Weights of a small GPT-style language model, trained from scratch on English Wikipedia: MLP 320 SwiGLU.
Each number is 128 + 24 x the weight over its row's rms, rounded and kept within 0 to 255. Layers, rows and columns count from 0. Numbers have three digits each. The size before them is the row's rms in percent of the matrix's.

# up: layer 6 MLP up, 320x128, rms 0.166, rows 216-250, columns 0-127
# down: layer 6 MLP down (transposed), 320x128, rms 0.161, rows 216-250, columns 0-127
# gate: layer 6 MLP gate, 320x128, rms 0.161, rows 217-251, columns 0-127
up216 101:076140144088142095090121130125101168168156114108094130142130155162126110125112080090124157142111078145140092100118121150092121104140175074094142114119130096130124103146129119138108152157136116151110119174128132121114165179105143185142097097109123100127117140121098106113151082121144141165097123107114125145150100142163128140144139135126148096131133101176124114100150141127127159131138
down216 107:103114178122135109133114138137153159136141101090093101163176151109140157114104110132157168131149099152126118108102122110135157083106115114120127138126115100124155144125121110117094169136123173177115115140166162127148178120124097140057123154098151114094117152116124136093099122093138120157126133134096148129092077130129118137138138092120113093079133114102137109101108129114107168154117
gate217 095:169136123136130112106131130107152105115148182083168096103127136102106151121070149170152129124152119140157132156145102109108129136089155128092146163133139130102099144115107079115136101116078162116169146206129119102147139147112173100142154123112131125111138153110123120148132091162147146114118163149147125157158143102142147138097142132103140125129094142118128129117127143143108111106192
up217 103:082109138108099127146156146118195177157174150078148101133116137117117104115138147088122166097097107121125126159164126125154164114136125149157104136131162131098105099127128101158144120163152148131157112100132149121098109128108111171108124124100141151088116167106184116096145112109102117134133099101131152126142117160155148161119132093120135131144133125110100099168083142154098151133120
down217 104:091146096153128160102131121141114099169179135130119107111090086111095145133120176114108147133126119128115097128164148104115131098069120100134064120138129133103113149110101089136142134123090138120109174152088101151169112139120158116149162104128132126116108108144157080122122142123148145117137140111148134116114139194083116114150139132152122157138154150100158122129146168121165143166137
gate218 102:120112133097151143123097116155130115106115098133148154122138158152104147135088154073141143110146127124117147102072141143143119102132159108097156125158101089125166155111188132128139102114158136144119113142129118173099111116103162123152127116082128109148137148083108085089154097094085145161104145159113104135126104150150140124169162146142165093108158134121151103080145136114120131113138
up218 094:124145126103117085101113163135131114120139137186166143134146161168147107153098130095135135139132139143099155123096082116117110114101123162164111107158088146122165121088127158114185132129127095136134119159119130117155124083143152163113123086137099112174184084100117124106096152124135102119098104147125174110097129130162154176135080103114119125104128136135106133135143138128137110135114
down218 101:134134130189129105111108164101092127132135105138110111139128074151153125133122103162128126080135146152079115109110130146175121147139131081168126155131120157148123143152140092142107146114107146144091134122166138173151118130170076099149159131099145146137155155140120131107093116110151163139160120115141088119162081132142143118121120152107076123156110164138161161140101127128166153134139
gate219 092:133089113092151137140119106132155164125105110113146072137122181125115179102087124093144182150121090157159163165132158131089131193122136134063127111072112149132149141128139130128142096158141111129155145130139141150143139123111104127110121149102093107110106116134155130144141129139135146090127115145141146123166091124164152126152118147118125113143119122181151155121125117178129106132111
up219 128:118119140090104135158122144107184095144096095120155135176135104143128123128101136104114138108128085133136096140116137114137137147117159155151119180126151125169131144163129110108095129083146155145121142136118086132142087107119111090113132082132115100152148139096135137089135157134173127108111164132115161137148100141117164128110127159085097134167171170138095088117135121141113147073103
down219 121:120103137117099134146114141178198164122086082113145125143117124138131182131117138108145135096122111147126100156118116129133153173119126147124084163116146141171137153127117132163116112108108124142137157130186092114090097075110088126132117141151109092158098141091119152085128110131110143085129166130129134120158121136126156110142142169157158118153153138126106095123106131148133154091109
gate220 091:115126100108141131105156112135151127101153114066153133123110119155099135125169103125125137166136106139104136141125131109109091082106109104083136161143116158144124126160137214122146143154162128104142126154173130099149169126130148120131114111076157147127084104141161095156158137139141118170154092138118163151155133129149131131138112132134087177102134133141123117120124094100158166110131
up220 110:093163161150126108163164143154134098090117102137126156134112146103107108157173113123156110098123116138113136100126175170146129143135123137161107161117160099163116117102099118113110103127104125164064129112093148151110157116122140110143146152065108126148146145098104157127128149110113145137102143122109095091095090157114119151123159125114155118129120136117093163151167124084146105099097
down220 104:139168148155135103127125184148152122125138153112100121130090123126085123117129125120157132123151086121136109071117128160151106166114128113194124141114104123143088109110111116135144117135144132127129136081058141123137115130150132117170167137055093190139176135093138161113132134131138162121148143134099085111115125161134152126127183108131123144119130135131137151126140160108137123147132
gate221 087:127133106148064078126090117116124109149160124144118152067119122135161134112168141119128094131136156133148129159097116116088160109127151129143133114150141109099112136122151148133131120118146120134145089129112128107135169145151121127163126157121133106142147153115135083104124077142150121099089136084129164094152147118155141143124102176135130171066110123125162080137130133124106096068148
up221 091:157123178137127125123113115133092145150122139136122114095135152090108150122110117144149117091088134107131114142146148168141081135143099137134065131155170155118136137121153118127115136098133163167099163118132142096132139144112160158092114133126162152100152107148074114126111120129130156095170128137140153160106099145123169143186184073130118120156124104148123167117133150135133128083142
down221 101:116136130088160124139131148114078181142111149186097150181107115081159153134124127162187178109137152107124117121138134164140077173129113085115147084105130163121122141137093151160133131133150137106142150162125127153147131161146147158096160138131126157117121117121119127136101153139123130124174127119098121138161102161120172097135133085120143130147149139144138137108119150160112136148104
gate222 095:103158143104152156127151127132136171106140142124144140122102167146095158118112122118104148080102152110134161082116115134124116149148120135141111108142122173131133108125110117080076087131121110137119130165148156148113149159086158105159103136111166129092109091099166136126113147132145114087150133093084128075121122142130130124133128159167133160140105168123120161138105108067151107123170
up222 092:143113154147125142142154104098109141160202160127156142187098115101163158127135142155119144133134109089140109133155104080128146081103158125072117088119163149075121125121116128152126167135132122129144110126141107104151116118141148142165153169139136124075134142079142106104141137126145123143134158142148142117126155155163104111123133103160124130163112120115107159145144141166115176153130
down222 093:139135144100125149118100122102104124173090137150117143164117110105075144183160112145155157152060152128096147100153101138123165100128112143114148138116131135126130124117168125134139135137104107118180103137124114106194146118135131101130137125135111119134125118124168141132124132128188181163135155145116137177135088134177126144094102143162123134113164145125120116149178117139135145102103
gate223 102:126123142129135110099111175128111147151119109076119135118134113125139124136108135184062132089144117136161124135142134117116141186146140149156129147116102153172106127120121136126103116163136159131112110109169106142134117130092142098096164137114127140135148120105144209118116163156167144078153094175135119127165127081154109103125131156108091133133129165148135132112124163163118114127146
up223 105:131120147118147125084129107044145152130135146135151197124197094113122156156133127078146132153130102151140106116104141119131134144137143132126127149103083143114135109157142149097165091164117138150154111151119143104114105100144161146138126133114132134115125160165127151168108113121119116145127141112136158122135127141129136158185084151099159181147140111134118169127137125127093108149090
down223 108:147149099124141062130105135101130108129158097142117191131124124064131099125118105105159141109106119167133082119123138160143099115150088155127144111114126162084105160150140127103167162137125116115158104181094117116102107126132073135136111126130131129081129124118128112144109126171128114140115146108136116128121088108104166128104104099131116157143126111165120110098151177102098134131095
gate224 106:156138129109126148153104107131105109115106135133096115125143131156182114131138110110134177111169172146144157079119113116145147106157121128122131128135150128141075163132136115089106083124125144139148107161101139106107126095118154103111131121135124109134094148183131108154109150118131112060133125164144071108160146104164126108186117153104145140138139141175144132162121114095131105112173
up224 096:077164157107151141125157135142116157149183140155175165107111150140185137147138096113127114102132162157118085123106087119119116112125116116100143146111095128124100161138129089135130105116111193139088159122114137124106132140168163110153151120141096152119114139168145121131092103091115138107149148103173139130128133129102113110140127133127090143157143133103126061154113119144144143162144
down224 095:121127135128124074136125148112118158143128118160180132124120108124075121128158135151167076121104122160135129153155114091138163121105152122147122123129106117121122138122113126144086107150110109166114159080149121121131094113136127153134121120146121178129135132096135173142117112158123111127132135137147192137134106241097122105085122106139135127133101143099123142139151156134138162162119
gate225 104:110140116134142101122152087147124114108134130152148142100142144094147148149124129093143108108094141153107109099150107127109145116119137151127152135134130122104141119164161119108102104108107107134131191131146111138121129066124142175107124136127146160159116169101091129145088104137167133114150112124126111162125131116116124105156172115138128137060082089151160128109126115044142090138167
up225 100:118113151136141142155111145101131121124129130126156115115174079143114136136146122153152132153104201127176137107141113143113136120117098128188126089169149128103167134157119155137161123151136156149126144098118152106146124173124181145126141100116135113081115092119117134150196109146118144131153085135151085115083164141139162153120106147147127138165126090141129139150108100133116149111144
down225 104:108108123110113146133138120142134145134108127164136150109072143089069146123127083131172145114118100096113114167136139130079142126158120114123115087157085094114146088116102160119135120162122094139113126130139133133144155124149147153135134109094190107124168125116132105085133091148142161154142128150166120146131097068138160161148121119122156157135114126116098147148085121146099086123143
gate226 104:088121129094126088104145132102137150121122177100142134122148129115094124112131169112139147091184109181109098134100112131098094124148123134126134145096183121131120095121127138078143116115142132120106115146148097094136161126126145180144174074126109139141124143147095137134134114139144104129122116138131129103160143098148124124126087130099119116081095094142170120121203135088141106148117
up226 102:129164094186111149142126184133156133113084127106130112151140146146136120117102127140090147128141108133115129141163111164155125107127128062110166132114099166156139127137119143151105097123119130093131130098152091134167129139095141162149100138092177154168110096147137144096147141156134136155156145161107100142155133106121137071115105127110136129098161153134105107119135145079175142124119
down226 109:158160116156127157113153140117127154134091128126116148147151135147148111118130104149089171168137111135077144140133095126169073167151120124125155155153147122140120139142105105116132090115130058103135116128134137109130108110096105134193115170118177158142099143152132151123152119118100110137093097119137104124130115077104159115112093126105128136088172132104119110143161147126168156105136
gate227 100:128155148113128079123130112102104119149133113160107105110126123135138106123095191130079103133098066120123130160143145110132132082131153176119082150109157136135120122068127147118150113119174160131120153130138158106129116157138114106134103123120165127122172140162158091147129155121161149090155125144114145109139140114114109100133110172122157137103101080160119143120134129144111083129178
up227 092:125137148127150106101119158138165109128065126161173124150121145121094128152144107108127135150157163144162076114122118115108156154108115132119120147112166102162135106164127108104103134132139114126134208143121131108105144099097133115136153095100145159093112116099120152075126124147167158136090101146129148163121127125087121135142136120157108134124132111111145131093121094165180166157105
down227 096:121123086163139127107138127162151117112113180105100120108092199107104116152120145130131101129128116102136118084093109110138151123129164142146128134099101102085148062136087141139130147104135080138144113160107127114117171097151159158155074122098070126122112116106141157118128108127135136089122090125119138138112134116152153114165138121127117140139114125096151100096170120111128128098155
gate228 109:116119116119134147098124146105144131111132142128100152136167114181077123146097094127142130113141088190106123109156123150148116122117092145151081151114077151106108138157122151134124090113127108104102107079145128108166111112142120129128094131097131136131175144160104131117141114099129068152107112105108115120133152093161142121115160131125183155140167060131131127130152084133137131138137
up228 099:092134144122111152105166149132146088123139129134085085127160146153134109130123142148131109140160144102114151176117108074108085130090130113113166181126118118106114080143136155143090121136143122113071160160164109146145118158126150119129111102142086110119116105094120098155123112122137143141172127079135155113184149099129139175144134120158148129117124178105136097122136149111108128110128
down228 104:116128120118107123085166091144123075124130134128104132129161181189110128129131162113150118131159130140103137149137122143094124128138119100098097142160112125133141070143114096164120115122112102149059105095166109140117126113135108082099121149127137138110151137101145120161124112157125113120124131094077174157152104175102161130141148146154126162130126135115157099077150117144127131091135
gate229 107:107131125093140153131122100154110102126165169094072145186146117139145120082121167099113133104154136189140119100146134121121133141113094120147100152111166111115130142097165133085100149114127117116133115157112146150137096103164148123171129118100160154130131162148139071148120118116129101105137128140143146138143086120134135107122140118192119154091133132112141126099130142124150111103062
up229 094:131116143168134137118124140169143116125091094066117143122115111090136138142145124152132140146115119099107114140161156125168158145112149138153173112139120207101127134167143142123094149121093124122136089084114119143112130126157127087110104110134148157116120146164138140139137114137086079167089140127063111107145129135174144095152109107101107110116101117093091136136131118137160119138154
down229 096:143170149183082105145129083103131145121109110140124063125123148162100120115130058118163115150115129123129112093140124168118109095142125119113144125155169092152150106153118154163119164157125110116138180109109148142155124145152142128133158116155080133113147117118150174130126158157145136151094118108120092136124110153122137171145106121089138096141151118138127152115120142151107174148148
gate230 102:137148128106115127166130161086115137098077121114138145168133139121123138167144086128154139198087118148141142106137159144161085123112115180128154153107098140112108125145112146106098119111109150127115086105111156107108158150095136093125086156145135121139097124150112088075140159130158182126107113161163156168125129098152149132114114131118153135150115108110146095114143137109153125146130
up230 094:124118088135137143119148181099126192174146123146114161162116168131155123153152141122119093126141110146132174118130136148128122079123149164104126152138133124173084110087113135097144135144097167125102098136111128088131125086124153142131152169112076157129125160139118114102118150105129135108147160131126106139208119141153120137150165143106115107094127138125125102127093138109147104125107
down230 101:136123138146124112123166087132124131113115135116148139144091122121121086086166084142097128114157127150096154111134120099127157139136125122123114105129162126126154111082157140141160104125114092142173136099108123117082128126151150142148162122098167144152140122118122107103154106135134102146114127179101140141128148159146109132121121137068135163190156096158079138145151138101167178181127
gate231 095:143117154099171102093158083132111112135130105110162165067150087150149130097164118092147165124118140185142108122104135166153124114147102153094107109120142134127167119149143152128153149061125165134111099137110133129162111099131153134143157131080137095113130144108127156153109115164148134108132097162155069133148136080136118158135115130147125105123105151115118132123114120145145141145114
up231 100:131112126109080107094117104148135117087122114161140098159154133101096160104089154103132080090126112108115106100137155129113064099121127106112106082114133135114126130093099132122150140164124118117111143112119133113111114121112107102137110119144119130118113135131155067111134142125138173094118164162120176120106138145146155108157125145114084131161086122167110157091089102162116091098141
down231 101:146117121109112153079126122139098124125077117157146173132087153113109113148107119115074089144109102117181102139117139137116110131109163085146137138082088148124144131123127153112142150118125134103150102153125101100136105113140119108125120097106111108128149128094131124099186175144090132151096148150078153115107154117116083150121130156174113132097095120156103115137125174158125146126155
gate232 110:105149108100157133141132107144155124114146167119130129151155110143095150139176156129100168162102103109164154147137155148134115123121178118135171134138115170163103159185112127107111100099124113185155161099157149146095100130132171124103133105144127155110108117135132128153127118095099081154123170086173145135119167149128139128137123147121104115099122117105174125095144117108152148114128
up232 089:160139136108097143134139128145120132137132122137086135125166126118114150138151149096141156113145139119112107154129174125101129106111092158111166123144092096125145134125127108141120117131159167165188140125146060141121107096132134147135139127147145160158105144139145197130162117109133128145141182174119127113108106129099134124131132086139184106126155180199162105129147130140113127122156
down232 096:094111146136143169100109140136139112141105122157149155134105105141118132085140128135092113140108095105145201114117087119125126099139165122157166144124141177145146143134130112091122133128103123126120111116104208094137100138137147143118141113126121076089114134117131132152149163129145120115101172137122104162155110130129159137156118161135112148095143078089104136138112109161111191142105
gate233 106:137149128078133144096134165112134166101131129111145123107093104128136102147121154137129138120116093132115103152155118139114136153126079143096130176113109168137057145134116136133148137113087150120135139164132095079151082097115150133107110121171154133141103119116138086070164108141120140112118094127113127147157134148125185111130141119086079082145122122125121153099161131099149141127144
up233 097:138138142077126127052162098111130156139123144101120118163117126128136158124113102107133119117077076141154137112158111130142133105099154136143120092147148058096123127134124156129153104101105115127163162108146135133125107133125131120170134140108092133109139144110091113089087149155145121095110154169111111130159110112108116105092138127156119124119112098172135106123079139156083096129156
down233 090:139141174160141083150093142135134144106145110146100145185139103125080140109140143103112102141105093152116147104127141125156165124139154169112110122110138122096100115134101150123119115158119142166117173137120113125173150145113123120077129154097097092154120116136127144084096122109130145130106125117112144090130135138123093152075060082137114159110122143094110132109173105144112119106105
gate234 103:109138147100167101140128135113093135138180097100130180166134150135143107102118149095164158166137118133100151161085131136101092135078123155145092129159169124167108123108151117100113113126132120113131104111131124127103139082133123108109120112127114145120065152122096131162125138096084094129092123154106151183113107142164115136130124105121147098157149096153124141108125127131098087157133
up234 108:118112155119162151125145102118173109121098180143138096120166152126157149132120148141098095119141087139141103119126103116159156134154095133112149163110113156125117147166084157103132159091144150147152148101103145107151100165098143132154176141093143113120111087118169156106129158144166167135127148141144145109157148141144123101143152111156125152099081106111148106131150122129142185094121
down234 078:109092111120107135145144146152106129115108117115144120149127124131119142154151148112115136170102113139091114125110085144103135138206132108112079183135096090091100124115123139106130145122128127105127183099109150106147102146107164113132118097171128104110137147119120088112101163183118138169147106156122117123116168064126144121173167129114131127119099139077123134138121106105134125130101
gate235 091:117148088133111145153093101151132105108123142149116125119107140090134127104170137137121112150129166118142108117117144123099139127136143103177157153131142163169142137117128119126151140141127101170131161111122142084151156103126090148180160147171116130123112155112106092136093096115145138146143094109099097131111082059104128168088105124129125151114140096132143136142195184129109125137122
up235 092:097133149106115075135106164115091138126149145139116144123143116128146135136163105130119167139113104165123166112090138103113123130129163136150125180117112121095115099094108112153121155181124110114132120120170151168101126166101131120148098128132129149146112097167152109127122129125094100133155080140080166169089101112099148159122128137111146139131121110113174145096172172149087133159137
down235 096:121119162091149163152113167164109161130110172137162109101115162132076103126113148127187180143129133162118150124127133161156145085110115137110148159105129142108123085120144125164142110134121120109117134166123130155116089180161179131134129086141115116123163079084136139128142080141109115146114109120131155125110120131125144098129123093123140136106120161150108117139153152108093136161163
gate236 103:133068101124106137154090103118095161100127104081110104124158149150125155122153098122099113139144198129085140122156118118137143143135111124107099117171159108118137133141105087107120077120106141132100124087165155111126140139141118127104094120108090110110130107103122166093110121094137076125133097146120096096083125116126135106117158150139125092085118160119130121160089101141139142140125
up236 109:159175113125105104150129139122146129142103141155180159157130184152116099111143182151143106153148113115159148103116164116142086147095156104079139123126072133096107105116141108138146128112106069091144114131104151132143149118101115132143106132121133126134120100120115131142129140149152134120077140121154134087105168134135122163104108088105098139157096088130162139119116176105144141143120
down236 110:164081163128118144150157144104154111112146135144163177100175157105110114123154169157154102139116151124153121152157166132116142133137143103132137108074114125137143105104133091149164145130106120098092139129164130144088141161137111086112129173148182159101119115138127127142090111165132148130160153113146143118128140157135140167162098144158146145130089111125144133078143121124116131114177
gate237 109:144128099107094137157103126107170148127105135135142161144091151117152191117133156156140141125144095129127088150110062142113119137143061144084144119160144099141117129133109138151118118095105117142128170134139121170090168128147130147133137111095170103108104111128171119123100119122134162127124118121169097133129083124151133148131108139144138122099181159120136077153133119121136156093148
up237 105:118135116123099130196106098117115157107174165089103099100130154135119134128115141109151128175142139152137159124124142089102139173145110115124118142130156150064124118111135130151098095197137141100134107145118092153172132126140134121170100110106145117129132132143116142144095072162156142131126168110121135117142115132122129100156141156144093122122129102159156150076112102124130120175107
down237 103:155132145145148147120123103140157121136124124081098103141132135110113181126104180106123129202148097101094176122136083143148144131155131137121133130121167123112113151143094129148122097129160108120068110142140126135111143149120154170177072128109138116134116135152145121125125094135100127136114130186101116136163127099115116134147129127154158134130165173147149115127125080170145128085148
gate238 103:134113135151142161128167097122075122053119117128146166115126110160150106133131111173176122143108118114102123118150113156117112088149115131144183114111112099183096125114144171157104135112130143155069117110092103141112153125163132149136135118116129151091155135129098124151115150095125131144131131102106123128128094062156137109142130104081135138150104116117135104151118113105167123152122
up238 104:113160148112173080154160097126120131142134143095135153164122132117141124128089139123132125100107132122108102152089153135113121114120136100135073146109148138110101152095105116077131156134122109167193135107091151148161136175107158145138117136145151186147113135125181104075140098079097124136101139146128138101100123131121136111136161110103123133118128111133132130078148141109161096111140
down238 109:129144142099168083098182137160103155144108113130115091151120144124153113108148140097132112103107125150143145110101088107075103137113133121138135211100126125145133115125125148134107177139144186152167140144133134088087124161125110138105107100135117146145130144123131106116154125124103133134109166127143151170132131089076142127110155128141134119124124150195135112147175133124132102108109
gate239 099:126158119090102087133134093146134125147159146129093086161165143148167147113168118140133072116140141154107132145121129107109134111165160083137114115060120176132141133146135138094122128111128123170114112148123129147130121138128139130119157158107124138100143121146165108162160123111171124124114100155141154139145172111151080127135093152103126143126142120141132132122189117137164170124192
up239 097:137097107150177127119108137104107147130143155133139123112090113149113136092142143096160108126117081168127156151103123149125129157155101166152134134101155129107113124120148115127114132129107144170111181168085124166130154160113154154141134125134108099153131102166076157110095144132080111123144130119122135118111138107080177100089120145149141161142136129120131158116128205146135128139088
down239 101:108115105134154093103115162099136153145126167163114171172117110147113142126132137153160106120129124144148147140138150093157108108155073103139146103132148121148128115135130131126104137062117140139171148146156103101172165131110132165120097118116086135109159116121124106097158123109125104132153138156114152119119117105081112104071150128144129155147139139111101122119198131065109132149115
gate240 083:121130143151108152195120099133098129134089110121134135139163132100144154106113128103153144139126120073148116156139138088145151112130082147161102155158105151147081125163185110101121107121114143101111158149085098120136144140133114074149130083121092121154092127139143130136134148178157124135080111133156121192104100120103112135114127144093131128086122132143148106122118149130117139113106
up240 087:114111113110123133131155166121110188095114125080145104099096107122098099124152135113134131157085084104127105109154112103113091124158103107106131164120133129126119128144158137157090117143160136118155149133159127125136123148107147098129145114124127105094157085146100127109135085129154099135118128139084117140093151162111146165125101121139137155171057145136098177166128122156091127093129
down240 094:139107157168102120126098087148112130135145147159127147111142128180186146109108111131177117135170163128112152149105160136148149102098127100141118140132154141104121150159125126102112120087109131114081112129082130131146144106109156150166113091136060154142088127110144124156138143132094156113115090125147156119152108134151144098138157136125139120091171132131137081114113139117139111140067
gate241 100:152106164107113144138174107134164156104122146116158137116132175142125172110105144170124164104121131132111170117116103125116122125116133099084172110105125140159131098151105147155118114077122107151129131127132114166120151099156121126125148117118144140099180121136070136105154091139155120149169142095117119129102137116089108159167118163155137117115143191133121100107077138148103116137159
up241 100:182114129131115097146138152117124137168131092100107132143137103168120103130130124147076131073179121155135111136142121103107098171135116131158120097140124125128194177103180095141130146140145122133128161123128149095127114147124143102094091136130160094108102170129130153118192120168118128119101082144133133129131131097099163118139102113105118143161118099166140124137137107150110142129099
down241 096:095121127098148112137128162102147125138160125084135089107111139126127142124115132108160173209107167121105134147114134113141097122109125145098149102100127146107131080094077087156153076150131134123173119084127153159142123126084107113148079113151120167143125102135131169116096129121140128112139113155116156109127123127101112156143111146133184103104135164136145110131124130117136106140087
gate242 089:114114098075137104107127104154116160152172149136110116124120152123123154102129133129142128078141096189115085121175125120098131153120156127107109061097137131146109090120135139146157132103142101108119178152113137156155172116129147162099085088122186111142141144125125163152094123129162115120091138134136094117148145110128140122129164123159131140123117140113140179093124143103120146119148
up242 137:131146164117110136128134127131107092080127153122136139126109148182166112156132152113159110167160111132121198113141151138108128159128130124111161100113119161123116142157107096110157128095086136146126093158141106126122118146072093133149133121146130141145112098140131125185120174127125112141192129102157133120118118147156117123128081132089106136150095140138138104073103164145172140133115
down242 132:130127123116120119148121137097152126115125111120152104090128120116147119111114166130167121158179115117088167108125141152156084096084173089098155127104121127111106148157137108101147104096139115136150113182150105125165117124092106129114112164179155138139121120122115160166116115105121109135135139115112133090195137149084085142151095107130090128165131129096140107110111157082148125119139
gate243 109:147120112142177146148150133100139128150116154102119126089085172166142118112102160102094137117135155150126137093122137133127128104145134122122112083130184151129152146103131141097111108125124148136114123099142131137106114126097085064130119106094124149180153138169150132141166148116132101092119136106112149094089151167096124132106145142147127079117111167153117124163170158090124117154162
up243 097:118158146107139123126130137182120105138101097121147106057110123140131116064137119101131116086125108157130102140146095140130130105138113129089089116146138057140153062135091095149118167097153083145103093127119131159130082123103151139118106137102128141103114115118099117155140138103124110105139116151132132151116107137133113129148108126166149125136129126074121131157134126106124143089079
down243 100:150124114119146145147144129122118139168097115196132131095115158134100117116141126088153133084135169172164123158137122121105155134115142153122158118108155087135146163142103118104136136159127116138126125144113153129099119109116119126153146153098162178114092114143151149149120128100115123082123091067126134098113064196090135129101118133163144098138127133131180131139149143120118125108102
gate244 093:165161120147094176119122136108107112103079053112159127115109103146142141137147121178164160125123090102095107094149138136146110112126157092114159127139129122132152137155161124127100108123127106134158184126150113104125138116153122115122130111159163141128129114116136163120121174160156114140110154087108110101152118143156161118161082124131085126172118131132135137137080136120152098087130
up244 086:137183112153150163143179115131133125141114075117110142100122147107109149098116085135128130132129136160107147126150128117109159139135113135114143111124117107142107111144146137141120108126102123086123145187128107128129180117153142149169166137145132149154109124084169104169162120124087106092126076152107111129140105108140145096159123176081106144150147123155115167121157100109099126124076
down244 088:115117157148155162136110131100151089128128133143173116114125089146106127124142155163130148140139115098090077147131156127163102103103129115180084102149128106130166109095136106136105150129139096127108144081134097143138121114127106139161099131161135145156170120113119112093105113166094118133161116154162119126143099150158146100118104123153104113172141161161145130146123086114169105074153
gate245 098:143113175099127138124103146107150139167127144126099142106145121152149167052129100128148142142119167110165133165118165125116106122169156148097078144125114088121146135128092101143143147131106147132099122143108079154119149105156118156104120136119150113127163131140083152162130064122165149099112120121132071149163154133106129141167120138149139149134151149115118146098135122143161140157144
up245 103:170134094113115118135115063156103132072155103120151164115122131076121139170122134152163126108110096149129124083118157122120096121138116195157117122111159137163140143116166098093159127091147102123124097157124131100147099145140090152110109094149102136140120158131114138103144144124117119094116167154187118102107137127120106136087110155133120151130115112123117131127176104122128107141153
down245 115:101166109142106094114143111125128115119133144125159139159112093121166104139128104140141120075087099185125099121162129121123128130132141103170145119116139139169133141101202139123098105143099150142142152127112162104128106151137123087133132110106100178146116149175127119080106161101098109089141123144143152098121122157138112122054138112100093128123100115131120142154149117111118101100131
gate246 098:115116156129161167082129171105095113098103113113169095106111106147134128138104122155137152169135109125137133127104148133158116137125071099169109099162107140131132097130117098115169103135114177108165134167112096085145133099125133137127134079089139125111142103133088134133125171103131109141124082100126131140133138143189141155131146137086104128092140159108117138165118117115132162101112
up246 091:113119148126146111147149114163126094124139136117117149111118142118134107115104130106145138119174099090094083133142137136117118131151075175155149113139161072135139095107102136169104112176117089136136159132123131148112120068108128115112131158134145104134121137129130146169104104120146149129172080108135092114137098144101101143174119123148098169096155134165112120139114131183156123075122
down246 096:086156147144138129097145117125083140112109135124121119147118141151120139149134150156128094167133108138136142147126085155161130134162142107114080117113183133108106134152136144128134160157151087167105092109126127115141133129159134106174164082106103133137128111154071092193111139147126097175149098132172110123150123165142113121138133083125107153078147087128124131093123125117151125131123
gate247 093:104078114172099112151150142119146128078117097110147152149122116108157105069152076129136132144079141108095157132152108130096152155168091133184119148147120110129148137147120159154139128166157081100170150118113129138091144135098144137171146152138136097102128143077161146134109130126132147146105136095140105145099135094128099137117127103111136142158129118136088122126136144141118085110139
up247 092:133124100113127095149134154135131089103145128100103125125108137126138199107147156122147122119097100133091092123091146096150132136131133126121142154137129157155135123107120123134151146133147094124123109159122094139116117116108106097132112132100127104097133151147132082129128175127106156110082112100131185140122098092114122131125063082126182165095112180142165128110145161157124175155139
down247 100:143109134111146111176080143141119102116134099138140107133079122100137146140127119127140108154102111102088080110057097068110171100158121113092129129113099173141129128123099112147126124147128087101108106148111127109128114136105138108149149113147113118134130153120143144127117115112125131114112118114149154130134123073094085182127102101161150110111163120163151069090141162142121142137133
gate248 086:108103137132157164140125140133122130117141108127127100138090173112112126088148098119130146103098158095135131120149122101108165124114149153125174088101113137147167110177107109129153122151114130177160109143158123099108098118119143120143094122149127124152132139145159186167113122144145109143080163111108168113143134132170141136173159166154138090108110114135171133159115088150168148100121
up248 103:116139159108122141118106143127145155137188151173136160128106125165115154134090144145083143130174116108132185150157110107106142109173127111115162129117093132128103133103152137088164127104124108115151162122087135068136164159113115082137107151142105140097134131162132112093125164140135114103118138124113103127149123117151147133119055149159105085144165104132121101132134104132110126140120
down248 100:146138141133153127139119106107074115125119143136110148142187127159163128151141125103153082161145163146122119134108143145158121108174158106158135135154118153136116125133098106096134110205075109143068138145148111129126104138095118113139140128131099136125102133112130130107123118158116120100136144142104096160090126171117106133149138116075128128141118112167173146147166109122111126138196
gate249 094:134157060190117153113098121154149144111158139099097152159127105118129084179170121115114120179100155141154136134166101160139144121150088131124142124125116091145118148122107139152079092150140143160134117142166137109120156131130137130129143166134119152110170139127165124166163165153133115149121118104136169147091131116112123136153144120168132128150102118132134117150070138129146154161134
up249 096:165147157143140139127105157115115129148130119121126112129116131112123090137150137118149125159142128120140119154136103123131107103101149084170137134157124118086159104132124132110152143137112138131116140165142128122122122093165089124101112140138079131090110177155128088145143125135144113140169116112117087139115144106160114150157094149129132094045089118145106177088146135125129117182205
down249 104:127088147159160145128136159113142153134137114115118137137156109173102083153070129099135107151118155135137157098146130138146156115162117111159118141140126118112128134127122159168149129156055144162123107110134123097090118111108122118098131118126148105130113126142120189112094155137128143181093086131120115164091142127101172143156106110131145111173094117177120117154089105123101143147133
gate250 098:142162095096103087135158114147110112099136144134168146130131151128193121156125142141137146130083138096155138106081152100165115114136112150101109151164148124115111158112100160113161145114140144117117093102162084065115129112112111133096191109114126126126131135110111159114093162120097145105117142102131157128140164122100121115130085112153165102134073105130135126126117158136138125138161
up250 095:112105141144127175101132112111154144097180124137120126116075110132144135181138175105131107121120144140136152070109122160110112124130130134113124081115107178107148184090098115118115107166118138118108125151134147113132153100068125153104118150124155158111139145158124117172163145171130125109141102105137169131124151139117105116148180133119147141107108109157157129125127114139123139194149
down250 100:110091168115107144128147160153127132151138161149111128081102124119111117108113158145118143156178133095168176135170104101131134124134143110123156118099194131150126133147142123128109136130080165148122134134086096157150115134125126121125101120159136144102077128098116133124100113077146120157134123138160095078106146167147146076120130129120071095143144143122142140114117149088133109164130
gate251 106:087130155095133081135106180123154151121144107109126170127123137128130112141129122103133163106134093120131133162095175132107096124086084119171117104118101120079108124120129130121129093091142088146118101186148129166184147189115134181097126115113167133132119109116092137123159138106129138114115175122110123145139125118127128130130088142085110100094142155141125129104127121105099149126132